Weights of a small GPT-style language model, trained from scratch on English Wikipedia.
Architecture: LayerNorm before each block, no position embeddings, biases, ALiBi.
Training: 139M tokens, 4387 steps.
Each number is 200 + 20 x the weight over its row's rms, rounded and kept within 0 to 999. Layers, rows and columns count from 0. The size before them is the row's rms in percent of the matrix's.

# layer 3 attention value, 128x128, rms 0.035, rows 49-63, columns 64-127
115,220,186,207,237,189,208,180,182,204,220,227,149,218,177,247,192,202,180,199,211,197,230,178,175,210,213,215,231,204,185,188,234,166,180,224,214,192,191,211,210,214,221,205,201,188,207,188,184,203,219,218,225,206,222,204,199,190,183,195,155,182,177,180,230
117,190,173,179,222,210,206,199,184,161,207,186,184,204,212,176,193,194,178,203,157,210,212,204,197,222,212,210,207,198,179,191,222,178,204,225,222,206,153,183,174,212,175,206,186,243,215,197,189,213,179,195,211,199,186,245,182,229,168,209,239,195,208,184,204
122,181,202,187,192,186,206,215,195,209,182,234,193,209,223,200,195,237,203,195,190,245,236,192,214,181,212,156,180,241,160,202,191,205,224,227,218,203,185,198,190,214,178,189,190,209,212,157,219,180,178,212,204,160,213,214,205,231,220,214,196,162,162,160,186
128,213,215,180,197,243,216,171,208,215,177,197,246,250,158,179,227,196,230,194,210,209,207,176,215,222,210,210,193,228,217,196,170,166,214,198,208,206,196,225,176,235,225,221,191,201,185,186,235,217,219,195,172,207,193,164,203,192,213,202,183,196,202,197,193
109,225,208,250,184,186,225,181,212,194,196,184,168,210,231,191,206,210,214,199,215,197,234,190,225,173,229,175,179,224,234,194,177,224,213,247,210,173,204,190,203,223,221,160,192,177,205,185,222,197,202,187,239,183,237,211,201,229,187,220,183,215,193,237,207
121,177,177,196,199,190,203,253,190,218,199,199,200,188,164,195,213,195,184,236,207,215,220,225,218,207,177,185,164,182,208,225,217,182,205,187,197,179,178,209,223,163,198,184,217,174,189,205,200,228,216,163,184,187,213,193,197,136,210,194,171,196,202,192,185
122,211,218,183,209,168,196,215,215,199,180,189,209,204,177,183,211,245,197,152,204,207,211,164,187,173,222,186,207,206,196,211,257,208,196,228,224,209,212,214,198,199,212,222,196,214,182,218,193,223,195,200,207,203,217,211,172,220,221,217,175,185,186,235,198
114,218,204,201,231,213,207,220,245,232,247,218,196,234,175,185,196,193,173,211,197,205,240,194,179,209,230,237,222,201,180,191,187,198,205,192,182,203,181,209,164,178,237,196,190,171,219,198,174,234,225,167,238,175,171,207,232,192,206,211,197,195,186,189,205
111,187,199,214,211,168,199,161,215,222,191,204,188,221,180,188,235,190,178,205,219,166,207,181,220,198,191,215,202,161,172,222,170,220,214,228,206,178,185,188,204,159,223,192,199,181,184,157,167,218,182,183,186,223,166,207,192,194,183,194,199,176,212,185,211
114,201,158,183,187,187,198,213,203,228,217,200,175,162,208,228,187,210,193,191,196,198,222,232,187,201,202,211,228,231,154,196,184,201,203,225,177,184,190,190,205,199,187,194,185,163,183,186,191,210,221,229,201,217,195,224,216,175,175,215,191,160,181,218,185
105,206,224,217,193,218,186,206,200,197,197,172,188,186,220,170,240,199,204,186,209,168,182,214,191,225,201,156,202,198,204,244,203,194,203,206,188,240,182,174,194,175,177,191,172,184,177,206,179,198,221,215,215,215,245,198,186,199,173,196,217,152,173,195,193
114,221,175,221,190,200,195,211,222,203,227,179,217,220,216,209,206,199,203,237,180,226,189,178,180,192,169,212,205,233,207,187,228,187,219,173,171,188,224,196,203,212,170,211,189,188,179,208,203,189,185,186,199,181,233,200,224,220,201,223,249,193,175,199,229
119,214,188,196,196,195,173,219,201,203,222,188,217,241,200,177,213,181,205,222,198,159,193,211,191,199,184,209,223,236,224,205,211,186,219,224,227,183,215,205,232,227,211,200,170,187,228,209,206,208,186,198,191,191,234,216,221,197,214,204,218,227,221,216,223
111,179,189,219,191,218,193,194,198,194,203,231,217,231,220,239,205,187,175,204,180,208,210,201,209,184,196,232,183,215,228,220,185,188,163,208,206,199,136,172,205,217,212,232,196,206,212,181,183,199,235,163,229,173,228,216,200,186,180,238,219,210,175,208,187
122,189,200,222,205,198,191,183,207,164,206,206,175,193,164,207,180,223,216,211,179,226,183,212,223,189,200,227,237,197,198,173,227,195,202,208,218,196,234,212,243,200,212,224,177,203,180,210,219,209,176,233,201,216,183,229,224,219,184,187,185,212,175,222,201
# layer 3 attention output (transposed), 128x128, rms 0.0523, rows 49-63, columns 64-127
128,202,185,188,158,205,169,226,195,178,192,192,200,184,216,195,228,204,193,219,191,199,184,184,233,177,180,195,198,188,205,193,174,190,230,216,195,225,195,191,195,221,181,190,220,197,199,219,201,197,215,233,206,195,185,179,198,167,203,170,241,207,222,186,204
131,215,233,208,189,165,199,199,230,220,191,194,186,206,178,207,207,199,193,197,241,187,215,210,184,189,182,198,191,205,234,195,186,205,228,178,189,206,192,199,194,190,211,172,207,188,205,193,189,200,223,233,187,198,211,163,185,158,246,171,167,209,194,176,213
148,232,206,198,196,210,187,194,181,228,218,203,202,191,199,191,194,165,204,202,167,210,152,194,201,221,204,239,229,179,214,165,188,186,200,174,207,183,210,182,225,219,229,220,214,210,194,199,189,239,244,207,204,225,201,203,203,155,210,168,216,204,218,216,205
135,193,170,211,211,176,201,211,167,197,190,213,191,198,207,193,169,204,194,207,193,171,228,193,199,178,156,185,191,188,175,216,224,226,182,213,226,175,218,233,194,184,189,190,211,186,237,228,174,161,235,188,223,212,224,224,199,203,171,172,198,191,200,175,201
126,196,178,180,216,190,186,174,196,233,186,202,208,202,178,224,199,190,195,211,180,238,193,202,205,193,214,204,190,147,157,180,191,168,183,165,200,228,209,222,219,181,222,250,232,209,193,198,163,208,200,180,191,223,203,202,196,195,202,192,247,208,186,194,205
139,213,208,216,186,230,192,175,200,192,194,178,199,182,225,200,200,198,197,177,214,193,151,162,172,187,246,228,237,205,203,207,233,194,203,235,222,218,202,207,190,230,227,191,202,219,178,186,217,174,187,218,212,209,174,198,204,216,216,203,179,151,183,192,212
131,217,196,225,164,213,197,198,164,180,222,228,202,191,206,219,198,187,198,208,183,193,195,209,195,215,181,258,182,186,200,208,149,184,218,163,176,202,193,186,216,223,173,152,196,163,212,182,198,179,218,207,211,201,185,210,218,206,191,189,220,230,211,204,195
115,187,167,216,202,174,198,187,155,197,186,193,208,168,217,220,220,182,244,179,180,198,182,192,210,192,145,166,154,208,215,199,220,207,204,218,223,194,210,170,249,220,177,226,217,226,178,194,204,188,190,225,204,238,208,183,192,193,190,183,176,212,187,175,194
131,247,218,201,182,198,235,239,206,194,218,202,209,188,232,210,176,215,200,193,211,209,144,188,202,203,173,191,154,220,207,196,228,194,216,176,188,207,210,206,171,227,174,226,182,227,205,211,241,206,204,208,193,198,212,202,210,192,176,180,209,193,188,213,188
125,184,223,242,190,180,177,166,217,194,188,181,180,234,180,194,221,164,226,236,182,206,195,202,213,208,201,170,198,166,243,228,202,191,214,212,195,191,177,167,183,217,191,216,216,219,215,208,206,196,163,186,204,189,185,186,163,171,221,171,201,219,188,175,204
120,166,207,203,210,180,210,203,208,168,236,203,199,203,196,200,165,184,203,215,196,181,238,188,221,185,184,244,203,173,179,174,167,211,189,210,194,154,209,220,198,252,201,209,213,186,222,179,223,185,194,179,193,175,193,177,202,216,241,208,196,238,229,187,203
137,193,217,171,222,178,178,207,190,201,194,184,205,207,204,173,205,193,213,192,189,178,218,193,242,202,234,210,194,151,192,195,139,231,164,221,219,219,206,222,205,198,222,202,199,219,231,203,201,201,233,208,187,210,168,199,164,197,211,164,151,211,203,196,200
117,187,204,213,238,195,222,183,207,188,178,188,199,203,207,228,212,203,249,157,223,226,193,214,198,189,204,195,191,183,192,231,184,200,184,207,181,170,193,226,170,217,220,196,207,220,205,201,204,172,188,196,214,242,171,196,183,223,189,217,174,189,189,189,200
117,200,197,181,199,193,193,210,176,178,208,173,214,169,175,172,216,222,211,198,214,221,228,185,201,199,222,168,197,155,190,159,201,217,230,209,207,243,246,224,211,174,195,164,202,182,198,245,204,177,183,211,215,182,200,196,191,227,249,162,202,199,201,191,228
122,233,229,208,189,190,192,243,222,215,184,207,211,214,228,209,254,166,168,198,213,193,192,209,205,208,233,179,173,219,215,216,169,201,203,204,167,213,196,199,175,187,182,169,223,228,215,179,180,211,194,204,185,155,190,201,179,185,184,203,205,206,211,240,188
# layer 3 attention query, 128x128, rms 0.0458, rows 64-103, columns 64-127
101,174,243,182,177,167,209,208,177,194,213,217,171,205,217,184,170,234,192,195,190,182,208,178,199,205,181,244,196,253,177,199,213,215,218,209,208,210,161,211,238,207,185,184,206,209,184,184,259,214,176,212,162,202,203,202,208,205,193,188,203,199,198,174,193
096,165,205,220,187,233,185,186,198,221,194,204,208,196,229,229,186,187,187,223,207,205,204,224,175,218,204,185,193,218,204,198,195,197,209,198,211,182,209,190,232,194,193,214,230,201,183,177,169,200,173,160,217,208,186,168,183,216,194,221,170,212,194,176,186
100,197,173,202,160,206,221,201,225,206,234,171,201,232,198,187,228,176,203,177,209,218,188,202,209,213,221,199,220,184,220,204,180,193,211,175,186,186,255,209,194,196,238,220,188,175,173,181,186,196,202,193,202,197,210,207,218,223,240,185,228,149,219,230,188
082,191,192,221,209,223,161,204,187,188,206,187,183,215,202,224,227,211,250,199,183,174,199,203,191,232,143,156,192,208,212,221,206,197,227,211,194,197,166,178,194,212,228,212,218,195,169,230,193,194,194,215,183,248,224,188,193,161,202,199,180,218,190,171,193
100,219,208,200,222,222,215,227,215,188,195,217,209,195,195,172,200,198,207,228,200,200,184,183,195,228,218,204,189,156,159,195,211,187,220,166,167,216,215,201,194,231,232,183,201,220,215,155,197,262,221,185,198,215,220,200,198,175,208,196,209,198,187,196,199
084,188,231,202,228,204,168,216,192,198,176,208,198,200,209,210,219,206,197,217,184,205,119,207,188,214,196,179,195,176,228,214,220,171,185,220,191,215,197,146,175,186,199,221,212,209,172,203,215,211,184,203,200,205,223,206,209,207,162,195,178,142,194,185,202
097,183,144,204,189,235,197,192,210,180,201,226,214,161,201,216,189,238,201,235,184,200,199,199,210,197,189,239,156,195,203,171,191,191,194,184,193,185,167,190,198,218,210,225,181,210,191,218,183,184,229,202,211,186,169,204,186,182,183,181,196,217,213,190,194
113,204,216,192,208,161,177,196,168,198,205,205,233,175,223,207,197,208,221,207,212,221,199,229,210,197,178,218,160,202,175,190,180,173,197,178,213,209,173,179,240,185,173,205,189,195,179,197,220,208,212,223,167,208,205,170,229,235,187,178,212,184,218,226,199
087,221,233,209,177,218,191,199,198,201,210,199,236,180,199,205,213,201,201,168,216,260,187,200,203,192,211,221,224,193,190,196,209,215,205,205,199,235,214,204,217,180,215,212,218,193,182,175,226,206,214,165,194,177,188,176,228,194,235,178,209,179,211,200,239
094,140,195,227,220,181,190,211,213,193,191,191,223,197,157,211,201,218,218,188,201,181,207,194,176,202,216,223,238,209,210,199,194,192,180,225,162,200,205,221,163,182,185,229,197,207,216,211,162,198,247,182,245,206,211,217,195,199,195,236,216,197,230,196,197
106,193,224,201,173,132,194,188,197,178,185,213,183,203,210,199,214,208,221,171,212,198,195,194,217,218,199,197,175,205,226,163,201,209,208,186,190,179,177,206,192,214,174,212,202,170,215,189,258,217,208,198,202,188,197,189,192,160,213,175,204,201,170,188,195
103,212,180,230,185,168,201,200,192,206,184,226,225,155,185,207,199,205,239,185,180,177,188,194,216,189,211,218,206,184,185,215,220,167,182,213,194,222,214,173,204,210,170,191,177,188,192,165,191,200,174,204,192,180,175,188,203,207,236,205,209,206,218,222,184
091,163,134,219,195,177,164,205,173,215,179,192,212,188,171,233,196,196,226,202,191,214,177,191,173,161,199,238,213,237,187,206,218,213,197,207,201,202,229,214,208,198,189,195,178,199,214,202,198,202,243,208,164,213,211,216,184,212,196,231,215,203,222,199,206
098,227,224,177,194,220,200,194,219,202,205,177,206,177,197,220,220,235,206,213,213,200,202,211,185,184,170,185,158,243,202,216,192,199,210,163,202,219,206,145,227,231,177,170,184,205,229,186,217,191,187,160,203,175,174,206,184,195,207,209,205,194,220,176,231
100,224,194,202,177,240,221,217,181,190,231,208,208,186,189,169,184,222,200,214,190,187,199,155,248,160,179,200,212,208,198,249,213,205,211,224,168,188,172,218,170,203,196,172,176,206,211,212,227,205,189,219,208,201,184,220,186,206,178,188,185,197,233,192,170
091,184,221,183,159,225,229,167,155,218,214,195,215,192,215,184,180,211,183,180,238,175,174,185,178,198,239,229,214,191,194,184,232,162,180,221,185,201,208,217,187,220,182,229,192,198,204,154,202,200,218,191,223,188,215,210,201,215,157,213,192,176,218,184,178
104,203,209,212,185,233,194,182,184,206,196,210,217,169,181,184,184,217,180,198,165,188,240,221,199,160,197,160,184,210,171,180,211,194,225,187,184,191,186,170,259,171,207,189,196,195,210,208,188,184,223,169,211,199,200,183,239,169,241,181,191,188,198,200,189
110,210,193,187,187,182,225,191,173,204,205,184,186,195,209,156,161,185,211,213,182,236,201,240,220,182,236,210,193,173,174,177,185,182,213,202,194,234,193,174,225,194,182,207,258,216,192,171,187,196,193,218,181,209,180,186,225,209,231,179,210,202,172,185,205
099,212,240,191,174,201,180,193,200,191,204,223,201,205,203,216,209,196,162,212,200,195,218,186,209,189,205,179,202,161,181,169,212,171,241,195,205,188,213,182,204,212,214,178,150,178,194,195,178,191,224,193,216,153,204,217,193,202,217,203,203,211,199,215,216
101,177,193,191,237,201,206,231,207,199,194,219,191,170,218,225,192,214,203,207,191,185,185,197,208,176,217,230,220,196,192,172,244,186,199,197,163,195,187,198,184,224,228,245,180,194,201,182,202,259,193,183,216,196,195,217,225,213,210,205,206,204,199,228,204
112,228,190,149,213,182,215,182,197,214,167,200,164,183,206,215,218,182,200,184,192,193,192,187,256,202,235,227,202,166,215,177,175,196,188,181,234,231,202,206,182,199,225,233,210,193,212,177,198,209,212,210,183,224,192,205,223,179,191,170,206,170,197,207,169
099,212,223,171,226,198,191,199,198,198,167,186,149,200,190,191,176,210,192,149,214,200,235,233,167,218,201,201,206,174,215,178,221,203,211,182,195,215,242,206,213,162,182,195,192,212,210,191,176,167,185,216,195,211,206,202,218,191,209,187,162,184,190,191,224
088,234,204,203,182,198,177,223,188,220,193,185,192,193,179,210,204,216,193,190,198,204,187,211,202,239,208,195,189,191,200,196,195,165,203,195,215,171,201,216,180,182,189,242,209,200,177,211,185,186,209,192,202,172,233,202,225,193,198,223,180,173,183,223,216
110,177,228,211,203,225,172,175,198,210,209,202,207,199,203,189,212,210,190,212,189,216,229,204,195,189,221,239,231,234,206,222,192,214,200,184,242,181,253,204,227,206,213,207,193,200,174,204,208,229,195,195,223,196,153,193,194,199,229,242,221,203,194,199,221
099,201,202,180,225,223,200,188,167,229,212,175,236,182,189,218,167,185,186,191,207,204,208,210,200,176,182,199,180,204,202,164,221,190,201,198,236,172,207,233,200,202,207,183,223,211,199,153,170,160,183,186,161,228,192,188,198,212,214,201,147,188,185,203,206
083,203,219,203,195,188,172,177,188,177,179,196,221,218,176,186,232,234,191,137,200,208,192,200,205,207,175,193,216,246,205,181,219,223,196,174,195,215,191,186,230,201,210,211,233,192,205,187,211,204,173,225,169,159,230,207,196,182,216,222,198,206,224,167,202
103,185,194,210,202,212,214,189,165,219,209,207,197,190,190,203,198,207,187,184,180,191,200,209,187,191,220,220,206,174,157,194,172,237,193,191,206,153,220,191,193,205,226,163,186,185,204,213,238,160,184,197,191,198,183,214,201,197,184,188,194,222,176,166,174
089,166,219,185,182,140,204,194,197,188,155,181,221,199,183,201,181,210,217,238,183,201,184,177,220,190,222,206,213,184,231,201,197,191,197,208,220,212,232,214,205,204,231,195,214,191,169,205,172,227,227,168,210,193,189,201,193,201,211,211,172,223,198,169,201
105,177,183,223,210,227,191,177,225,184,213,197,232,237,159,209,222,206,187,204,224,199,235,228,202,203,190,172,214,208,184,198,203,218,171,226,180,187,165,189,198,180,194,184,220,191,212,209,187,180,201,212,204,174,232,172,212,225,203,206,197,190,200,176,224
109,223,239,208,188,234,231,192,223,181,213,177,244,213,233,217,204,209,163,208,217,191,194,192,220,200,211,192,194,206,188,180,211,209,191,191,191,211,199,197,216,196,194,213,205,207,194,183,200,196,192,198,186,223,180,166,200,214,191,180,188,227,185,252,189
096,218,252,201,187,172,171,220,225,186,201,212,206,171,190,215,185,156,186,220,178,213,224,183,216,216,191,198,196,209,204,190,205,186,195,209,266,212,194,190,211,194,174,214,212,204,182,194,199,196,221,209,177,178,205,175,211,226,222,175,177,203,201,239,211
101,203,184,207,197,206,204,181,202,183,194,203,191,145,223,200,187,174,220,206,157,197,218,176,210,188,204,157,193,182,205,182,176,195,202,202,239,218,203,163,274,217,220,236,210,190,198,164,195,216,194,205,238,180,209,199,225,194,208,216,201,181,176,203,208
089,175,180,245,164,190,231,204,213,222,223,183,220,204,172,195,228,216,205,192,144,207,195,205,200,196,237,200,213,194,231,223,196,201,188,177,212,223,191,195,217,181,204,153,249,231,193,155,238,201,185,199,186,214,196,190,176,185,238,197,197,196,179,229,178
085,198,224,206,224,176,217,211,223,189,159,211,187,142,203,176,159,208,200,231,147,215,231,241,204,225,225,179,184,179,193,166,191,186,203,153,195,223,181,196,206,179,170,206,194,206,170,210,186,195,181,165,202,193,219,200,222,194,170,209,245,224,166,213,193
098,221,205,182,195,193,226,185,219,239,200,217,182,139,195,213,212,201,237,178,202,221,179,219,183,161,168,197,190,204,206,203,204,182,209,200,199,187,222,168,219,194,235,201,174,189,181,185,210,200,227,234,199,212,189,202,219,186,151,149,195,184,185,192,180
092,178,198,175,222,210,195,197,181,250,224,208,180,193,199,200,137,203,213,231,202,229,168,214,220,197,209,187,202,223,215,225,234,199,191,184,205,174,219,191,190,194,174,212,206,199,202,163,211,213,188,180,227,196,155,181,221,185,199,232,212,219,184,210,205
089,238,194,222,206,196,214,176,173,194,183,192,231,211,216,191,245,241,227,193,203,201,174,223,206,197,211,182,170,193,204,197,209,202,224,196,212,226,242,195,217,195,210,217,198,171,213,203,206,202,177,165,205,221,205,219,186,198,222,178,189,202,224,187,218
098,154,215,240,201,215,193,216,195,194,162,207,205,214,174,250,210,193,211,171,203,186,199,192,204,212,191,210,213,225,203,201,182,188,189,195,190,174,194,210,189,194,227,217,178,175,185,198,194,191,191,196,210,226,215,232,222,214,146,219,182,224,184,207,212
098,196,163,173,220,193,181,195,202,196,202,190,203,198,182,211,241,223,212,187,203,160,199,208,211,198,183,223,195,208,197,189,152,196,196,225,197,191,175,175,179,228,216,173,240,173,169,209,164,218,247,207,171,206,220,204,226,193,184,203,194,166,230,192,175
090,237,197,189,202,206,208,200,186,211,203,173,185,200,179,230,172,228,192,204,207,202,239,169,228,208,174,232,189,215,194,226,198,192,231,183,225,216,154,202,245,166,179,209,219,185,189,187,173,177,209,160,167,163,168,184,200,201,192,199,173,151,204,186,195
# layer 3 attention key, 128x128, rms 0.0451, rows 64-102, columns 64-127
099,191,240,180,179,168,207,184,186,238,224,221,191,200,214,174,154,236,187,192,192,217,190,149,194,194,169,233,177,213,168,173,215,210,206,185,208,173,163,204,216,204,186,181,203,220,165,211,233,220,193,211,198,196,212,255,193,198,208,213,209,223,178,210,203
099,177,210,186,210,205,184,186,183,203,206,208,194,176,192,201,180,160,187,183,231,220,227,218,197,210,199,192,185,207,177,205,189,213,208,217,230,160,194,197,228,202,193,227,231,194,188,183,182,238,162,152,216,197,227,177,189,212,184,223,185,209,197,178,196
106,219,197,193,183,208,191,233,210,216,216,195,205,220,211,206,232,180,202,191,192,206,212,163,189,219,209,231,217,230,225,231,163,222,202,190,208,192,199,224,178,218,238,240,218,209,206,177,202,215,184,162,234,186,192,183,188,193,212,197,219,162,225,223,194
092,199,193,214,210,212,158,167,216,208,214,165,184,194,195,225,242,184,265,170,191,168,206,206,189,205,169,175,155,197,181,217,190,199,217,205,186,209,167,197,250,201,241,215,198,176,227,223,226,223,186,201,189,248,200,172,192,181,197,217,212,205,173,207,205
096,202,225,216,196,196,175,199,179,188,231,191,180,190,215,199,207,174,201,233,183,219,174,192,191,186,209,198,204,195,189,215,226,189,172,181,165,183,161,224,193,240,178,172,236,214,220,176,209,198,203,188,195,210,212,187,196,168,225,199,205,202,183,187,187
089,210,205,222,208,209,168,206,201,210,170,216,198,195,215,185,230,208,227,213,208,237,137,175,187,202,213,179,208,175,160,220,202,210,189,215,197,228,176,168,189,193,181,214,214,189,189,203,199,213,180,191,211,189,214,181,180,231,158,198,209,172,186,212,186
106,191,179,188,195,229,218,213,178,180,184,215,213,158,230,175,209,208,190,241,215,201,209,219,176,193,214,199,165,185,170,198,188,212,197,204,197,198,171,160,207,219,193,166,180,233,186,225,174,195,230,210,220,188,213,176,194,191,170,197,240,219,211,188,254
113,199,239,164,183,197,189,205,198,215,200,202,196,214,216,193,188,211,199,209,168,209,188,199,204,204,212,189,153,153,224,203,173,181,195,177,199,198,151,194,219,165,203,189,195,206,182,190,183,179,213,205,165,199,219,191,217,199,200,197,182,209,230,200,203
098,212,226,179,185,210,209,198,215,184,208,219,211,195,179,171,212,180,193,179,216,249,170,171,234,225,202,205,198,198,192,221,177,165,192,186,181,247,219,201,184,200,221,210,210,218,156,200,209,218,205,222,174,187,204,199,212,206,225,213,183,154,195,179,187
099,175,195,174,223,186,218,211,188,196,174,210,197,179,189,220,189,203,248,178,223,176,196,197,202,177,201,237,238,227,185,207,151,201,149,228,200,203,222,222,179,209,199,241,210,181,214,186,193,246,231,185,198,217,177,205,205,186,190,229,213,199,216,193,177
113,205,220,195,165,161,174,176,200,162,198,187,173,194,211,205,208,217,233,168,221,202,151,176,199,189,203,188,187,211,213,189,207,190,213,212,145,188,188,218,207,217,201,163,209,199,231,225,229,212,186,205,206,199,215,189,174,183,218,187,205,214,177,181,211
109,208,181,224,188,208,215,206,175,212,185,202,224,178,183,200,208,189,204,218,160,196,197,153,207,167,199,207,226,166,220,203,245,187,210,235,195,241,181,182,183,193,160,181,188,187,199,183,193,193,202,196,210,157,194,200,194,233,207,195,202,217,218,209,214
096,174,156,209,177,198,174,181,195,192,151,198,201,217,204,214,207,204,200,234,206,193,219,185,181,190,175,235,183,201,182,191,192,217,190,217,183,214,235,200,191,206,194,202,210,171,192,208,182,212,235,232,178,225,221,209,191,201,209,214,197,180,189,213,204
101,151,199,194,216,198,232,207,187,153,225,202,205,195,188,224,238,210,231,190,183,209,194,215,223,174,197,228,197,242,210,229,204,187,221,180,205,214,202,160,239,251,175,174,188,212,212,190,188,182,203,212,173,195,179,190,198,223,218,206,216,191,206,182,218
102,218,187,231,188,199,234,193,187,193,266,187,228,158,184,163,176,189,197,213,191,199,210,178,205,171,196,225,193,182,212,248,219,212,196,203,222,208,192,197,204,204,214,207,141,215,188,218,215,196,220,180,215,210,196,240,209,198,180,187,218,212,205,211,200
106,206,219,177,154,218,204,197,201,212,187,208,201,189,190,201,177,186,194,158,217,219,203,187,183,190,205,208,223,218,202,193,190,195,176,224,238,209,178,226,160,194,182,220,190,222,213,202,207,191,205,176,210,197,222,215,234,227,183,209,234,199,218,207,200
118,145,197,209,201,184,213,174,205,169,218,236,246,183,199,180,224,176,176,215,167,203,229,190,181,187,182,202,190,233,194,223,171,202,201,184,202,192,174,172,249,217,212,181,196,181,212,221,199,190,204,188,199,198,187,182,245,192,224,217,208,194,193,203,146
123,184,179,193,206,221,209,197,199,220,185,209,168,205,174,190,213,200,204,206,189,205,189,179,190,207,205,203,223,163,174,182,184,167,201,186,189,190,180,188,234,163,191,166,208,236,206,190,185,217,151,241,193,193,195,212,202,218,195,187,224,230,183,214,222
100,223,218,219,150,176,194,193,200,164,225,202,181,187,229,230,184,196,180,196,191,226,225,181,204,203,193,176,196,214,197,193,221,168,241,243,220,199,196,204,192,215,185,193,192,194,199,192,197,174,215,180,215,167,177,190,223,238,222,188,184,187,213,195,203
102,206,221,214,225,210,187,205,215,212,203,224,193,170,237,188,187,214,218,205,183,213,179,187,209,169,224,201,214,194,182,189,221,188,194,221,224,179,203,213,198,232,202,214,236,219,195,187,196,221,239,171,195,189,165,191,196,193,218,188,164,196,203,218,232
116,239,194,160,179,170,179,181,195,239,165,196,153,188,224,192,206,203,189,205,182,165,214,186,216,201,218,191,193,178,190,197,228,227,223,165,200,216,175,216,201,150,196,175,212,209,231,209,172,202,187,214,208,197,223,190,218,199,191,181,210,161,198,206,207
103,194,227,214,219,192,188,197,226,214,192,224,212,182,179,182,200,193,177,161,182,209,242,220,157,220,198,181,171,197,200,190,228,209,202,171,205,232,225,224,206,164,193,205,179,191,223,206,200,199,245,204,221,197,182,206,199,172,238,184,167,209,161,190,178
103,224,198,197,231,186,193,233,204,200,177,215,239,203,205,193,215,218,176,233,220,213,186,204,180,217,237,181,222,193,223,213,189,169,215,142,205,196,208,185,171,216,180,241,192,188,181,221,195,169,211,201,189,192,213,196,213,196,208,213,168,197,179,205,172
108,171,190,208,234,235,198,165,205,217,189,166,195,200,196,220,215,185,173,184,174,199,201,224,200,179,206,231,218,203,193,189,226,206,215,195,233,190,250,180,204,216,209,208,219,198,168,184,197,240,221,198,212,174,189,163,213,194,239,214,231,199,216,217,233
101,210,183,194,240,213,182,189,186,199,184,214,221,190,197,233,196,172,191,200,222,216,195,207,182,183,170,189,167,173,201,176,187,188,187,171,241,169,208,250,190,179,199,212,207,222,201,211,190,170,211,249,191,209,222,200,236,220,196,209,141,177,209,204,191
096,215,212,182,186,194,179,188,211,198,192,187,254,210,170,180,191,237,210,172,205,230,199,196,214,200,126,183,169,216,221,205,206,185,215,157,191,217,225,185,196,202,197,204,205,192,185,214,219,236,203,202,179,202,201,212,174,203,187,249,171,207,204,181,177
114,185,200,211,208,208,194,179,192,198,185,207,187,209,208,179,170,171,174,174,198,181,228,197,189,208,173,223,182,187,172,209,201,225,181,184,199,160,191,168,215,178,226,204,187,179,209,167,205,174,197,207,199,210,209,207,215,203,220,199,211,205,183,187,180
096,215,191,201,185,179,196,203,182,182,162,168,216,202,215,208,184,209,197,213,207,211,186,211,212,174,237,197,212,171,186,190,207,210,161,205,212,192,214,182,175,218,213,186,201,182,157,182,219,233,166,182,223,191,186,172,185,209,220,178,177,233,201,179,192
107,211,216,224,198,239,197,186,210,177,193,193,233,217,183,210,193,222,207,193,215,188,211,212,188,218,185,163,196,201,190,213,178,200,172,201,167,181,214,215,201,182,267,207,190,199,212,227,235,225,200,198,202,195,206,206,177,199,193,166,200,222,198,183,185
125,225,219,181,177,215,194,201,225,183,205,200,209,207,217,211,233,217,163,205,201,193,204,203,206,225,219,202,200,222,194,171,205,240,228,200,201,209,198,178,203,199,181,182,216,206,182,171,192,208,181,198,189,187,204,190,185,233,188,214,199,216,204,233,188
104,202,250,170,182,181,228,222,224,218,186,211,191,210,197,255,214,204,172,210,184,204,214,190,197,208,198,176,211,171,168,201,195,190,236,203,230,187,177,204,209,198,211,174,193,222,181,213,223,225,181,215,191,181,219,173,206,194,198,195,188,225,217,231,229
103,195,195,223,218,210,192,204,204,193,186,210,190,176,215,185,213,179,192,233,191,198,207,184,244,205,210,150,195,193,201,203,203,196,217,190,219,227,183,172,232,203,206,211,233,234,215,180,198,210,208,197,237,166,228,147,207,188,180,229,201,196,189,186,239
099,213,201,215,203,189,224,187,197,217,177,181,183,204,212,234,248,188,167,187,178,229,206,199,171,162,227,203,229,225,210,209,190,211,200,198,174,189,214,183,183,201,207,142,194,235,207,178,235,238,169,201,200,186,191,212,172,174,187,164,196,218,175,224,179
099,185,213,200,238,185,231,197,175,193,214,226,187,215,199,176,195,184,163,250,199,186,231,200,212,207,226,172,247,193,194,162,214,159,229,184,182,187,182,214,212,191,202,171,212,192,185,201,199,231,204,169,180,188,198,169,195,186,171,214,206,200,208,176,162
104,197,208,190,171,192,200,212,193,189,218,201,191,158,191,188,227,205,244,176,188,228,174,182,213,172,216,174,178,188,227,198,226,206,210,215,189,224,189,173,220,182,207,212,197,183,217,181,201,193,250,208,212,214,197,185,229,200,202,173,209,161,221,180,194
099,181,186,204,251,199,187,181,197,220,229,173,193,172,184,216,191,208,177,204,199,201,198,197,223,188,213,196,226,189,206,220,242,208,179,201,195,199,210,182,197,224,182,206,194,199,222,185,186,203,169,163,212,211,195,182,202,178,195,200,196,201,224,239,184
094,215,217,211,205,206,216,169,157,185,184,231,210,200,187,175,234,189,231,204,201,232,204,210,222,198,206,188,178,224,237,181,212,229,200,219,213,230,182,198,199,200,198,191,205,179,204,150,198,159,181,189,198,182,179,194,184,193,248,198,193,187,206,185,209
097,186,217,225,182,204,169,216,206,169,159,244,210,217,222,187,174,201,225,207,189,219,173,231,237,240,182,193,158,198,189,238,200,229,228,206,210,202,202,207,160,213,216,211,215,182,175,191,183,195,206,197,220,224,202,226,199,202,182,207,199,220,195,202,210
110,225,193,212,191,218,157,173,179,218,208,143,197,201,204,200,211,211,210,230,209,148,192,194,217,190,194,201,192,175,189,171,142,182,207,230,164,207,187,176,189,210,212,167,219,179,213,212,209,187,215,219,192,214,203,206,202,173,203,205,196,195,236,188,227